From a checkpoint of a small transformer trained on Wikipedia: 3 heads of 64.
Each number is 50 + 10 x the weight over its row's rms, rounded and kept within 0 to 99. Layers, rows and columns count from 0. The size before them is the row's rms in percent of the matrix's.

# up: layer 3 MLP up, 768x192, rms 0.242, rows 315-350, columns 96-191
# down: layer 3 MLP down (transposed), 768x192, rms 0.0883, rows 315-350, columns 96-191
up315 107:44 50 51 53 38 37 43 65 64 68 43 49 55 47 42 42 47 53 69 56 39 64 40 32 63 51 57 54 34 60 34 35 51 35 62 41 56 59 66 41 49 69 42 33 63 47 46 54 57 53 57 38 49 46 39 61 56 41 48 45 42 55 62 54 44 54 47 58 62 37 46 44 75 58 32 59 65 55 53 57 46 56 56 53 61 64 51 66 68 40 54 58 46 46 39 47
down315 098:30 40 36 46 56 68 55 40 44 47 60 55 64 43 55 48 58 58 55 65 55 48 21 39 51 60 55 54 61 36 51 43 38 61 61 53 48 64 54 49 45 58 45 56 48 57 37 45 56 46 57 61 62 41 56 54 28 53 65 52 28 55 72 62 52 53 54 48 36 59 43 56 49 55 48 49 39 50 53 50 34 51 50 39 57 41 61 40 63 65 59 60 57 36 68 42
up316 099:50 48 58 44 58 48 43 70 47 71 54 47 52 54 59 51 35 59 45 39 55 62 37 55 58 42 64 53 39 61 26 58 51 48 48 53 47 45 55 56 57 56 54 44 55 39 55 33 44 63 48 58 56 34 50 51 39 46 34 55 55 54 61 54 56 72 46 54 48 43 55 29 24 39 44 47 69 51 61 47 58 47 45 51 51 39 74 46 48 49 49 26 40 34 50 55
down316 098:46 51 52 32 61 47 64 50 55 44 54 36 42 21 55 49 48 50 48 39 39 78 31 53 47 59 65 38 56 65 54 64 41 44 56 57 45 38 62 59 60 64 49 48 47 38 44 43 53 40 32 57 43 51 55 53 46 57 51 48 57 42 69 51 44 42 44 49 38 42 41 29 45 45 38 44 50 49 39 40 46 60 42 48 42 67 70 53 69 41 57 33 49 40 38 42
up317 101:72 61 32 52 57 44 39 55 46 54 56 36 49 42 60 49 50 51 59 39 54 47 52 44 51 43 45 37 46 35 34 45 49 48 48 49 56 57 68 42 55 50 56 58 64 47 42 55 48 59 40 81 46 53 55 44 43 38 38 52 38 46 67 55 38 36 62 36 40 60 57 49 60 49 46 58 72 24 59 44 63 60 60 57 46 63 40 52 44 66 47 31 66 51 54 58
down317 096:58 60 53 55 62 61 59 55 35 48 43 34 64 36 59 42 47 60 61 54 56 31 50 62 48 57 71 54 38 38 54 37 41 36 65 61 50 48 20 46 58 34 55 65 33 41 47 51 57 56 55 43 47 49 60 58 59 62 63 51 62 45 68 45 38 38 31 44 62 54 49 35 63 41 59 61 46 61 67 31 46 70 50 45 54 51 37 47 58 62 52 59 59 41 45 35
up318 092:46 49 41 68 55 51 62 48 46 55 46 54 49 63 33 49 42 54 50 58 52 37 44 49 46 51 24 43 69 49 57 53 27 42 51 49 51 42 52 42 51 43 43 55 62 47 46 47 54 67 45 58 45 43 49 57 48 53 38 70 46 36 61 56 48 76 39 58 44 55 57 63 46 56 68 54 43 66 39 53 56 51 36 56 44 36 50 45 42 63 43 62 32 52 74 51
down318 094:73 42 42 53 47 48 59 40 52 37 58 55 59 56 39 46 52 41 62 54 41 26 49 66 48 50 59 46 50 34 36 47 55 72 60 76 55 61 55 46 68 42 48 47 44 54 53 39 43 61 47 47 39 46 47 54 67 53 67 50 54 54 60 51 47 32 37 49 33 21 41 36 59 43 53 58 49 60 30 51 49 46 48 34 49 26 54 66 48 47 43 44 54 58 52 42
up319 105:50 69 38 46 41 49 52 62 48 61 37 56 58 51 68 62 49 64 54 31 47 44 39 31 43 52 46 54 51 45 39 54 56 29 47 52 43 45 46 47 58 55 60 61 47 49 53 54 60 44 60 48 42 27 55 46 64 46 37 59 52 45 42 65 44 53 43 54 47 58 49 42 38 44 40 48 50 63 47 51 35 51 48 45 50 47 59 30 53 60 50 36 19 66 55 59
down319 095:54 50 55 35 36 53 57 49 68 36 53 44 54 50 42 53 56 48 51 35 47 64 45 39 51 62 30 53 46 56 51 47 40 46 61 58 39 49 55 53 53 43 51 58 52 35 47 57 57 48 47 47 51 41 45 56 54 34 54 60 78 38 56 47 45 35 42 61 45 41 60 52 53 56 37 61 45 48 51 27 49 48 48 53 49 45 52 46 73 59 54 44 32 60 48 62
up320 101:46 60 55 54 66 31 40 44 60 20 45 48 37 44 48 68 41 55 54 52 50 49 34 56 35 38 62 50 65 59 49 61 37 37 61 28 38 42 53 32 40 48 33 51 65 57 47 52 49 51 61 32 51 43 51 52 53 38 48 51 56 37 54 44 55 65 48 50 45 50 42 52 45 46 45 58 65 63 73 46 42 58 37 57 49 62 64 54 42 39 59 57 46 46 59 58
down320 106:61 65 64 34 57 29 49 58 48 46 32 53 50 50 51 59 64 48 46 31 46 64 49 62 48 59 54 54 53 41 56 65 54 49 58 41 66 43 40 47 52 38 45 60 41 64 65 44 40 33 45 44 69 76 51 58 65 61 55 31 33 41 37 48 42 62 49 40 42 58 54 51 36 48 44 52 60 39 47 40 42 62 44 57 39 68 42 27 43 47 40 47 57 46 48 44
up321 100:37 64 57 44 46 45 69 55 51 44 53 37 49 53 50 55 48 62 43 57 63 63 50 56 62 50 33 63 59 56 52 35 49 37 44 61 66 36 52 40 49 59 43 51 43 36 66 54 50 51 40 28 41 59 57 42 51 59 39 52 52 46 54 58 58 49 70 55 46 40 50 49 66 39 44 52 57 45 46 65 56 57 44 48 34 57 45 39 38 45 42 52 42 46 68 57
down321 087:44 48 47 40 48 52 44 47 39 42 42 61 58 51 60 56 33 29 62 52 63 49 41 59 45 37 53 35 48 36 60 63 57 43 67 39 64 31 42 48 41 46 41 78 55 60 58 48 39 41 41 52 54 33 49 47 40 39 60 40 46 62 49 64 42 53 57 56 44 20 35 40 57 54 53 61 54 46 38 58 54 54 59 42 54 57 48 48 41 68 61 44 61 52 45 71
up322 097:68 43 59 34 42 42 45 51 57 66 46 53 53 41 40 43 48 38 54 51 56 48 48 70 47 66 46 59 43 49 49 44 61 58 39 73 46 45 49 51 45 41 53 44 61 37 51 58 37 38 54 49 54 43 31 42 44 55 51 60 44 42 63 45 33 50 39 32 51 64 45 62 49 58 55 40 47 52 73 62 52 70 52 57 60 48 57 26 44 52 41 28 47 59 40 44
down322 099:70 51 59 46 51 64 31 41 40 20 64 55 55 48 39 53 48 51 43 36 57 32 34 62 39 43 64 54 38 54 41 64 49 43 46 52 60 39 64 57 37 34 41 55 61 50 47 52 50 47 26 42 72 47 48 56 43 50 49 55 60 52 56 41 42 36 46 41 68 44 34 44 39 46 47 51 50 38 49 37 48 47 52 54 53 73 36 59 61 56 52 56 55 49 58 40
up323 097:52 59 58 52 57 52 58 52 56 52 47 59 65 43 72 57 60 37 41 65 68 41 48 53 40 53 36 45 40 43 30 45 40 54 54 41 43 41 43 61 41 59 54 52 44 36 66 37 50 39 33 49 43 54 65 54 60 44 47 56 39 49 63 55 47 59 50 49 55 43 51 43 58 59 44 50 25 44 32 35 55 39 52 60 50 39 47 61 52 46 58 51 46 60 40 65
down323 101:33 56 50 41 47 62 28 71 41 66 46 45 48 55 39 63 59 58 52 67 51 42 54 63 46 44 56 56 54 37 45 46 45 50 48 34 44 54 45 47 44 55 69 39 45 49 57 54 59 49 42 63 70 36 53 59 46 45 66 40 63 43 51 34 55 68 39 66 44 38 70 52 43 60 23 44 33 42 65 45 39 47 51 40 73 52 58 38 53 43 51 52 40 48 44 38
up324 101:47 30 40 51 44 61 59 52 53 64 46 43 42 62 39 62 54 34 57 49 57 59 43 50 44 45 49 48 59 57 46 54 55 27 40 46 60 61 51 46 53 57 71 48 41 58 33 56 45 36 53 21 51 45 32 42 39 57 46 61 53 54 39 50 41 80 49 65 52 51 60 39 53 52 60 54 51 57 48 39 42 51 61 61 58 63 62 34 57 34 48 57 58 64 40 35
down324 100:27 63 56 58 42 53 52 55 39 42 74 45 51 50 60 41 46 45 49 80 40 40 59 38 60 50 30 52 38 67 31 55 37 39 57 59 51 50 69 54 63 62 45 50 62 45 53 53 68 62 53 55 54 57 45 45 46 45 63 40 48 16 38 55 50 44 41 48 54 41 43 50 52 45 49 47 48 54 60 67 48 51 73 52 40 34 72 51 45 64 45 53 50 64 36 51
up325 100:50 48 54 40 28 47 40 63 61 48 40 42 65 37 51 44 60 62 50 38 62 47 47 51 62 54 45 62 36 64 28 38 64 34 62 33 62 52 51 42 61 57 71 41 46 51 45 44 57 56 41 24 53 40 54 71 42 41 43 61 62 50 40 58 61 64 67 42 41 45 41 29 41 49 46 38 48 51 49 46 41 39 47 62 56 52 39 43 42 50 52 35 46 59 58 47
down325 086:58 42 51 45 38 70 50 39 49 26 38 35 40 59 58 57 62 37 57 40 32 37 57 54 63 59 72 32 52 55 46 29 52 45 38 54 70 52 44 38 51 59 61 39 51 40 54 65 42 61 47 51 62 64 68 63 50 60 73 34 40 52 61 58 59 44 56 59 44 51 46 48 67 60 48 47 58 52 62 47 57 33 62 35 43 38 55 34 54 48 55 58 65 48 46 47
up326 101:54 35 55 68 61 46 55 56 68 48 64 51 48 39 72 42 54 71 29 20 52 47 44 56 50 50 38 56 50 46 31 43 41 43 58 43 37 48 30 50 58 48 55 56 53 55 51 51 54 63 48 52 49 45 57 55 60 68 51 50 55 47 55 38 56 61 43 55 49 55 44 27 56 52 64 39 48 35 48 59 57 36 58 48 54 41 49 43 46 29 57 66 46 70 39 44
down326 103:55 53 48 66 35 74 50 45 47 43 72 52 65 51 45 45 53 43 45 57 45 47 50 52 50 41 46 56 32 49 48 40 49 45 52 71 28 57 47 74 55 61 44 62 54 49 46 47 46 55 60 65 44 38 33 52 40 66 48 49 47 49 34 50 52 60 53 44 34 38 62 61 50 53 69 40 76 39 47 35 62 49 53 51 47 39 50 57 47 48 42 51 41 66 58 62
up327 102:50 41 51 52 43 57 41 66 60 45 64 38 56 52 58 61 57 46 53 53 70 38 61 67 62 39 71 48 55 74 74 38 54 30 39 42 53 37 60 65 59 55 58 46 60 34 41 45 52 49 35 55 55 41 29 56 55 48 37 50 59 48 44 49 46 39 35 55 60 57 35 44 56 50 41 46 43 43 63 57 50 20 44 50 63 60 61 60 55 61 32 41 57 50 51 46
down327 104:31 60 58 44 44 61 32 33 62 41 48 47 31 26 69 66 66 55 63 37 50 54 42 41 56 58 54 52 60 60 40 46 31 39 46 57 57 50 35 49 50 65 43 47 54 64 31 55 36 52 41 62 58 38 62 46 56 49 47 37 36 56 53 52 49 37 58 60 50 64 39 53 65 59 47 47 66 41 56 44 42 62 33 54 46 37 47 64 58 38 48 56 39 45 60 64
up328 103:32 34 36 50 49 38 47 69 51 59 49 42 53 59 55 63 43 41 58 47 66 42 53 77 36 57 52 50 49 45 69 47 52 61 51 53 43 52 54 45 46 39 50 63 68 37 38 63 46 49 44 66 56 56 55 53 45 56 53 63 47 51 52 35 55 61 28 31 49 37 48 32 56 46 51 60 52 45 58 47 52 44 47 57 40 47 40 55 35 38 59 44 42 41 25 47
down328 100:42 53 43 34 53 44 43 61 50 47 55 42 60 38 53 61 67 49 48 33 48 41 54 59 47 57 49 56 45 56 65 76 51 62 59 56 48 48 51 43 28 52 52 50 48 17 47 74 51 59 49 53 48 56 70 34 70 60 49 59 55 60 58 47 49 46 43 56 51 49 46 34 67 44 49 54 40 45 44 36 34 53 46 29 55 47 51 64 51 53 51 51 52 56 29 42
up329 101:48 45 37 53 60 28 49 48 60 33 59 42 50 32 38 66 52 53 37 53 50 44 60 46 84 37 53 43 47 60 61 54 51 51 55 48 56 45 41 54 46 51 61 71 54 42 56 42 65 47 49 47 40 46 30 58 40 47 47 53 45 47 30 34 41 46 53 41 42 58 59 65 68 38 42 43 51 38 55 55 47 44 50 62 68 49 37 60 61 46 41 59 47 45 60 44
down329 099:52 37 60 34 56 58 44 19 49 43 51 39 50 67 52 47 52 38 49 21 48 50 68 58 44 61 51 43 62 55 56 67 55 34 43 53 70 44 55 55 53 66 55 56 59 51 37 69 52 56 46 53 44 62 55 60 60 45 50 48 56 35 52 45 41 35 63 50 36 48 53 36 47 51 60 63 45 53 44 48 58 64 48 53 61 46 41 48 66 48 49 20 49 66 45 56
up330 094:49 58 32 38 52 58 41 40 62 53 43 48 43 38 55 49 42 49 39 59 43 44 57 54 58 50 62 39 49 57 38 54 60 61 41 48 50 56 71 51 58 53 56 37 73 64 49 33 65 51 42 44 61 41 48 55 54 31 48 58 60 40 49 69 52 60 43 52 48 32 62 58 52 33 48 60 45 72 41 37 65 37 57 54 77 57 59 57 55 45 42 66 54 57 54 58
down330 093:38 47 53 46 57 40 57 56 45 51 47 61 38 45 47 36 47 46 44 42 58 56 46 50 45 38 54 45 61 47 61 37 51 49 62 60 53 42 43 40 36 41 42 39 54 61 48 35 51 49 61 70 49 57 44 60 46 56 43 57 54 52 37 61 45 60 41 57 37 32 49 49 59 45 56 60 56 48 39 59 46 51 49 56 52 30 32 36 39 37 42 46 34 63 48 46
up331 095:26 56 32 46 42 54 43 46 55 46 54 62 47 41 42 47 76 46 36 53 64 54 41 40 54 40 45 64 54 53 53 54 42 52 48 65 61 53 44 48 56 57 32 61 44 45 47 68 55 42 50 20 54 73 49 52 61 57 61 46 50 52 57 58 48 44 31 39 77 51 33 55 45 48 50 36 43 42 51 43 37 58 59 47 24 69 57 60 60 54 74 56 46 48 25 63
down331 106:51 34 45 29 48 45 47 39 54 63 47 64 60 54 35 39 66 58 32 43 47 41 64 71 47 56 45 36 60 57 48 46 41 50 46 49 38 56 35 55 27 41 53 50 51 50 31 71 53 56 53 49 60 48 58 49 41 60 66 28 55 60 56 42 60 65 53 56 44 46 37 60 53 50 41 49 42 41 35 50 47 36 53 69 46 32 43 44 58 57 47 51 55 35 62 38
up332 104:31 56 55 68 46 55 52 46 53 55 47 55 60 66 38 41 58 42 54 52 61 42 41 62 53 49 45 66 47 62 60 37 51 42 41 53 61 53 55 50 41 40 51 56 65 42 50 40 53 56 44 33 51 67 44 37 41 42 24 66 46 37 45 41 54 74 51 50 46 50 56 65 64 52 52 65 65 52 55 61 46 56 57 49 41 68 59 49 52 55 50 40 47 49 42 41
down332 095:48 45 33 55 52 62 57 56 37 57 44 70 66 49 65 55 53 43 59 49 60 40 70 63 44 45 34 49 64 44 36 57 42 55 56 62 58 54 52 64 57 48 44 40 34 31 45 53 45 67 54 66 44 54 46 38 36 60 57 38 52 42 44 47 41 54 55 44 42 56 48 47 55 55 31 59 49 60 31 44 29 44 55 43 62 32 58 52 52 54 46 71 38 65 50 43
up333 101:54 47 50 33 60 42 42 29 64 54 39 56 53 63 55 47 62 42 23 48 40 51 41 74 52 37 45 47 53 36 40 26 47 69 45 44 65 57 48 39 40 64 45 45 67 68 52 48 56 58 49 60 62 73 42 49 64 54 37 58 37 42 56 58 49 44 73 55 37 58 49 51 57 60 46 34 44 60 48 41 48 46 44 59 50 39 56 56 51 43 45 40 58 50 56 49
down333 097:59 48 68 51 42 59 67 43 25 55 45 42 48 43 52 55 50 53 38 49 53 36 57 48 71 44 54 61 53 47 61 48 42 63 50 64 56 68 49 63 34 63 45 64 45 39 44 53 46 35 31 48 46 49 46 49 38 43 78 49 43 41 31 42 39 58 32 42 40 53 39 68 50 48 40 35 52 56 63 35 37 38 57 51 60 47 59 48 63 40 60 50 47 71 56 50
up334 099:53 51 34 61 42 43 65 52 47 51 31 60 47 41 62 65 65 57 41 35 61 47 44 55 44 47 49 42 44 38 55 52 64 47 40 47 50 61 23 40 67 30 42 44 55 48 52 42 44 51 51 48 56 50 43 48 52 48 38 63 37 48 64 60 33 62 48 52 56 41 47 53 48 40 56 48 51 36 56 35 43 47 27 48 46 51 63 59 38 40 60 64 52 44 66 38
down334 101:53 50 50 36 63 67 69 48 65 45 56 55 47 50 53 65 58 28 46 41 61 34 34 42 55 57 52 58 30 49 58 41 58 53 44 50 59 56 58 58 56 51 14 48 56 50 59 41 38 40 64 49 38 52 52 59 45 39 61 48 52 53 56 46 36 35 52 39 34 65 26 41 43 35 53 65 48 63 48 42 43 53 44 41 39 51 53 56 48 56 56 51 77 62 43 53
up335 102:49 62 48 65 62 35 69 50 56 47 43 41 35 54 49 64 40 48 44 61 63 49 31 67 58 45 52 32 69 36 51 42 50 54 38 46 61 40 29 45 57 60 51 62 67 56 57 43 47 65 44 43 38 60 45 63 51 47 50 65 55 38 61 53 51 46 53 39 42 46 67 56 63 37 55 58 39 43 43 60 41 45 49 44 32 55 74 49 44 53 50 48 52 41 48 67
down335 101:55 59 47 44 40 59 50 54 50 52 35 67 32 37 41 54 48 53 56 26 53 61 43 66 41 46 46 46 55 46 54 51 55 52 41 43 48 60 37 35 45 50 52 61 44 43 62 49 35 51 65 62 57 61 60 53 47 40 61 47 37 50 65 64 77 56 41 53 43 39 60 41 59 51 49 54 57 54 52 60 44 36 52 48 46 52 28 65 50 39 43 44 52 63 58 54
up336 086:52 46 46 56 45 57 58 55 48 46 61 47 55 43 41 55 47 23 34 48 43 47 47 41 38 50 53 55 42 50 66 49 58 59 67 44 53 68 57 50 49 39 62 32 61 51 49 53 48 53 52 35 36 41 60 67 59 42 70 58 51 49 60 64 44 34 27 54 60 55 44 35 71 52 43 41 46 42 58 40 41 63 55 63 50 58 58 55 62 51 58 65 49 51 25 48
down336 105:52 63 56 28 54 57 53 58 58 31 58 48 59 46 25 52 50 54 50 40 51 36 61 34 48 58 52 46 38 53 32 59 46 54 47 28 66 50 41 59 55 29 36 47 30 51 55 57 54 57 79 46 52 44 49 36 59 50 58 50 41 55 53 59 58 49 41 39 59 54 49 47 58 42 42 65 50 59 43 49 65 47 42 58 33 37 49 49 76 37 57 63 43 64 53 58
up337 104:56 42 28 63 45 34 44 48 59 50 34 62 43 56 45 48 42 48 77 72 64 52 49 45 69 51 49 46 52 63 36 52 58 26 39 50 61 35 37 47 32 58 60 62 48 29 52 40 52 55 40 56 76 31 67 41 41 45 51 46 51 42 45 37 50 46 64 52 53 49 38 44 57 52 61 49 58 43 53 41 46 49 42 60 37 60 72 45 57 54 44 60 50 54 34 35
down337 099:44 63 56 56 45 66 51 42 58 64 50 44 47 50 47 59 61 44 50 53 55 69 32 57 59 56 48 45 45 60 47 36 54 42 66 62 58 69 38 48 67 63 61 29 59 40 65 42 64 46 61 61 54 65 52 45 39 63 59 49 55 45 54 52 50 63 42 68 33 65 45 38 62 46 44 35 38 47 60 39 60 44 24 36 48 51 31 56 54 55 50 36 53 37 34 52
up338 094:44 57 44 67 41 66 48 46 72 54 42 30 44 69 61 40 52 51 60 44 63 45 64 46 56 51 46 61 66 59 45 48 46 38 50 41 35 47 46 53 57 45 63 60 52 41 41 46 25 53 59 54 52 45 55 49 51 35 52 74 50 52 57 53 35 53 54 42 48 54 30 49 33 58 53 53 35 43 52 63 32 56 51 52 43 52 47 46 56 72 26 46 56 54 49 51
down338 103:47 42 63 49 61 72 54 52 47 68 56 60 42 56 33 61 41 65 52 52 30 55 61 52 52 42 47 44 28 62 69 39 33 44 43 63 50 43 57 42 63 51 67 63 50 34 56 39 54 43 48 52 57 53 48 40 55 51 60 50 38 44 51 41 51 56 48 50 62 49 45 45 67 65 50 50 52 43 56 65 52 61 48 53 55 43 47 55 62 68 48 43 58 54 37 35
up339 095:46 63 65 49 39 63 59 44 44 55 52 62 32 45 39 65 63 47 52 46 52 64 60 60 69 63 34 51 51 49 63 54 50 50 50 37 53 52 74 41 51 50 58 44 40 53 40 59 61 55 54 35 37 46 47 59 57 46 70 50 39 46 37 46 59 61 55 53 60 68 41 42 37 38 50 57 44 50 39 67 58 56 62 55 61 55 68 48 41 70 42 40 49 61 47 50
down339 102:51 45 44 66 52 48 60 65 60 61 64 40 61 58 75 40 62 64 58 63 40 34 66 51 51 31 72 35 51 66 56 54 44 58 50 42 40 50 52 54 39 56 50 40 54 47 52 49 58 41 73 33 54 56 60 47 33 50 53 41 56 47 58 47 55 42 61 49 37 40 47 63 48 39 53 41 32 51 41 56 32 56 48 61 69 27 63 46 60 53 48 54 50 52 38 46
up340 104:57 30 37 57 52 51 41 41 47 48 73 54 56 54 36 48 44 49 42 37 43 51 50 49 49 54 58 39 45 50 45 53 60 33 50 52 37 53 47 48 32 51 50 70 57 70 55 65 42 52 50 50 53 35 56 56 49 48 42 52 39 44 64 53 55 52 44 61 52 27 47 36 49 52 35 32 35 61 49 50 45 53 58 58 51 49 46 50 54 51 43 63 59 55 32 58
down340 107:59 36 43 56 38 64 68 43 60 69 54 38 46 57 52 52 32 41 48 39 58 45 56 53 57 54 49 55 58 51 60 48 59 57 59 38 60 41 41 58 48 80 44 61 39 34 49 54 54 61 61 51 50 41 53 53 40 40 56 40 24 51 70 60 62 44 55 52 57 22 49 51 45 55 30 41 46 64 53 36 57 50 49 59 44 49 42 46 52 61 51 52 47 42 47 52
up341 088:29 55 46 57 48 46 46 45 50 57 52 60 66 54 26 40 28 33 51 43 52 58 49 45 46 63 55 49 48 57 67 68 65 58 60 58 43 62 53 43 53 54 49 27 74 43 56 52 55 56 47 40 49 50 63 37 53 41 51 54 43 59 45 62 47 40 68 43 68 42 58 57 44 36 40 45 53 39 40 73 56 52 54 60 62 33 60 56 50 48 47 50 40 49 52 76
down341 081:48 42 52 43 59 39 50 44 52 48 50 61 32 42 44 43 34 63 51 50 60 25 49 54 38 69 63 38 35 44 50 50 40 51 67 42 72 52 59 66 52 64 44 43 53 58 59 56 56 54 34 41 63 42 53 31 54 34 40 46 53 62 49 43 67 72 40 40 63 47 67 68 68 54 52 43 42 53 58 51 47 45 52 49 52 46 52 57 61 48 40 46 49 45 58 47
up342 104:45 55 52 58 62 51 30 44 43 40 70 60 49 51 52 51 59 36 45 41 43 51 48 49 49 24 53 61 36 43 55 57 65 34 42 60 56 64 46 44 69 49 38 57 78 56 60 41 41 59 62 40 44 62 25 49 47 36 42 54 50 41 38 40 46 74 37 46 45 46 49 57 47 27 60 46 60 52 42 50 43 55 49 64 60 43 49 55 49 53 56 45 61 53 64 59
down342 103:61 68 49 54 51 58 28 57 57 60 65 44 39 41 58 55 85 72 39 40 60 51 63 47 58 54 54 52 38 44 67 60 68 46 38 52 69 45 35 43 50 39 44 48 50 52 36 49 56 31 69 62 44 49 60 36 49 35 49 49 51 44 60 38 40 66 42 50 44 38 64 55 38 43 43 48 45 51 49 53 49 50 55 50 58 59 42 62 45 42 53 53 39 46 35 59
up343 098:49 32 42 41 55 45 45 54 45 61 47 60 46 41 55 68 30 41 50 58 32 59 49 46 50 57 49 45 40 60 52 67 66 38 27 48 36 49 32 48 45 58 50 73 45 56 48 43 52 47 51 62 67 42 65 66 55 46 54 62 59 46 52 38 57 46 53 48 54 35 44 50 52 34 53 46 40 60 48 53 65 24 52 53 36 57 32 51 44 53 55 54 59 47 52 64
down343 096:40 62 50 54 38 48 48 70 54 39 48 46 54 48 44 56 36 37 59 45 55 49 56 34 49 62 64 50 40 44 54 60 51 40 63 44 48 44 45 41 38 41 43 55 45 45 40 50 62 60 49 61 35 44 62 34 54 71 56 50 72 46 57 27 49 38 50 59 51 37 63 50 39 51 38 56 52 64 42 53 55 58 55 61 53 61 63 31 36 48 43 43 49 39 47 35
up344 105:46 36 45 47 47 41 65 52 67 50 36 63 46 43 37 46 45 57 31 54 51 52 46 40 55 39 59 46 52 61 65 53 55 47 57 46 43 43 28 48 49 41 44 41 52 50 36 40 47 41 73 56 58 47 50 49 64 41 38 40 48 59 50 38 40 53 53 41 64 47 63 50 50 45 38 53 49 50 55 46 47 40 47 62 42 79 40 48 31 59 85 44 56 41 53 50
down344 105:39 40 46 57 58 49 43 50 63 67 51 51 44 34 44 53 48 65 44 44 47 30 51 56 49 47 74 47 50 56 33 73 40 49 54 54 47 47 49 55 39 55 34 47 66 43 65 71 51 53 63 55 49 57 44 45 56 65 54 48 59 47 61 44 60 57 45 56 69 55 57 45 41 56 51 60 61 56 36 29 54 61 41 59 45 48 23 55 45 55 50 48 44 51 39 32
up345 106:66 28 40 49 52 47 36 61 38 72 55 47 49 49 48 48 73 37 53 60 50 46 64 67 41 32 72 45 40 38 69 41 51 36 50 44 43 51 42 44 71 42 39 50 29 37 55 40 40 54 38 57 44 60 49 65 61 43 46 57 66 58 66 48 41 54 38 50 43 42 48 55 46 63 65 64 52 65 43 55 44 41 64 46 37 75 49 47 47 62 36 57 39 61 58 41
down345 102:62 47 65 57 57 39 49 39 50 56 60 42 46 65 55 63 44 63 51 32 47 40 39 63 39 56 36 45 62 40 42 44 33 45 36 57 41 42 30 52 55 51 47 52 49 57 30 76 65 42 67 57 51 51 43 59 56 61 53 48 56 48 47 39 55 45 34 64 34 49 75 32 72 60 60 52 50 66 50 31 42 52 44 40 49 56 66 50 55 63 45 43 49 72 51 40
up346 106:61 78 46 48 54 44 46 42 68 55 45 62 53 43 60 54 54 51 35 37 61 60 52 57 33 70 58 39 53 54 63 28 46 48 34 59 36 53 43 38 49 69 63 49 63 53 56 49 68 38 51 45 47 48 51 29 43 53 40 55 68 31 44 37 46 53 70 52 46 37 42 64 61 55 50 48 52 47 58 56 52 54 56 62 65 35 23 44 48 61 49 57 39 63 63 60
down346 100:64 52 58 33 42 31 70 45 71 31 45 53 55 58 48 45 54 49 50 54 54 34 62 36 48 55 55 48 46 34 53 52 41 66 40 68 54 49 59 52 44 55 47 52 48 41 62 49 52 52 77 61 41 42 50 50 51 52 51 55 56 53 72 51 45 57 46 37 31 40 36 58 48 47 48 65 56 47 47 59 54 68 60 40 47 28 47 57 43 55 70 59 54 42 30 48
up347 106:52 48 33 52 50 51 66 53 63 56 44 44 54 48 46 51 40 46 38 52 69 59 68 74 53 65 52 56 43 55 65 57 58 47 40 52 38 40 50 38 50 41 51 43 44 45 44 49 59 67 50 52 55 45 51 44 48 54 39 51 34 46 47 51 39 56 50 52 44 46 60 63 53 54 49 45 35 58 38 48 32 49 55 63 53 51 52 40 47 56 53 48 63 39 32 24
down347 092:54 51 51 44 52 39 43 51 56 62 39 40 48 54 35 69 54 58 55 64 53 48 41 55 52 62 87 55 45 46 61 53 41 68 44 49 27 55 39 42 53 40 49 44 49 44 69 40 45 51 63 38 55 63 48 52 36 47 57 43 64 61 57 62 42 40 59 58 57 58 32 53 36 46 50 48 51 55 59 49 50 43 47 64 41 33 67 37 37 49 39 44 58 40 42 52
up348 093:52 37 50 50 49 43 38 39 45 45 58 62 57 51 48 51 54 58 63 45 65 79 49 70 52 48 42 57 41 51 48 45 44 45 37 60 45 56 50 68 43 57 64 71 38 54 34 37 57 42 51 45 42 32 60 58 45 65 60 50 52 46 67 52 54 55 49 42 47 31 56 50 61 61 61 43 59 40 49 61 54 55 45 58 59 57 58 56 45 32 39 59 48 79 66 62
down348 084:61 35 44 32 56 43 51 62 58 45 57 59 39 48 59 60 40 37 61 42 37 53 46 61 52 45 47 56 46 56 63 55 49 59 48 37 59 36 70 61 43 54 40 44 34 54 36 57 58 45 58 40 35 56 39 32 63 42 56 42 37 51 76 47 48 40 36 43 54 53 49 44 42 31 57 58 67 44 44 55 54 46 38 42 43 34 49 44 44 56 35 52 70 56 37 55
up349 093:44 60 44 39 63 43 73 56 47 51 58 52 75 50 51 40 45 76 58 44 53 34 64 55 45 51 64 61 50 37 42 43 38 46 60 58 41 68 46 55 51 46 55 36 62 51 36 38 38 63 66 56 40 61 40 56 47 35 61 53 55 40 62 26 51 40 48 46 67 71 44 41 57 40 47 52 58 43 58 65 51 51 49 62 56 72 57 37 46 51 42 58 53 56 47 51
down349 093:42 28 58 44 37 45 52 37 45 49 46 47 58 39 56 37 61 51 65 62 48 36 36 28 51 38 49 38 53 60 49 45 49 53 58 59 54 40 49 56 40 47 27 29 59 45 49 46 53 42 58 58 67 47 49 57 52 61 37 45 46 57 51 40 48 68 62 49 56 29 43 66 50 49 56 48 66 65 43 50 66 42 67 42 35 35 66 41 40 65 58 67 61 58 55 48
up350 105:32 53 43 59 48 46 67 61 36 59 48 50 55 60 57 46 46 54 45 38 68 46 56 81 57 53 56 51 45 48 44 56 58 51 34 41 55 35 44 56 76 37 60 45 57 21 47 45 41 45 50 48 52 37 30 54 46 54 41 51 70 41 44 51 54 61 49 67 46 53 64 60 53 63 59 41 45 49 48 56 43 56 34 48 61 45 39 61 28 65 26 34 48 29 61 42
down350 105:64 50 50 48 62 58 51 44 59 56 58 52 49 46 45 41 56 55 45 61 68 47 56 51 48 54 76 42 56 58 67 64 56 52 57 46 45 49 49 50 47 43 39 55 58 42 53 42 51 51 60 36 51 46 35 54 70 64 45 56 37 53 57 45 63 47 45 48 59 47 24 35 47 46 55 26 58 56 60 62 39 30 48 44 34 71 41 60 58 50 58 56 59 43 55 41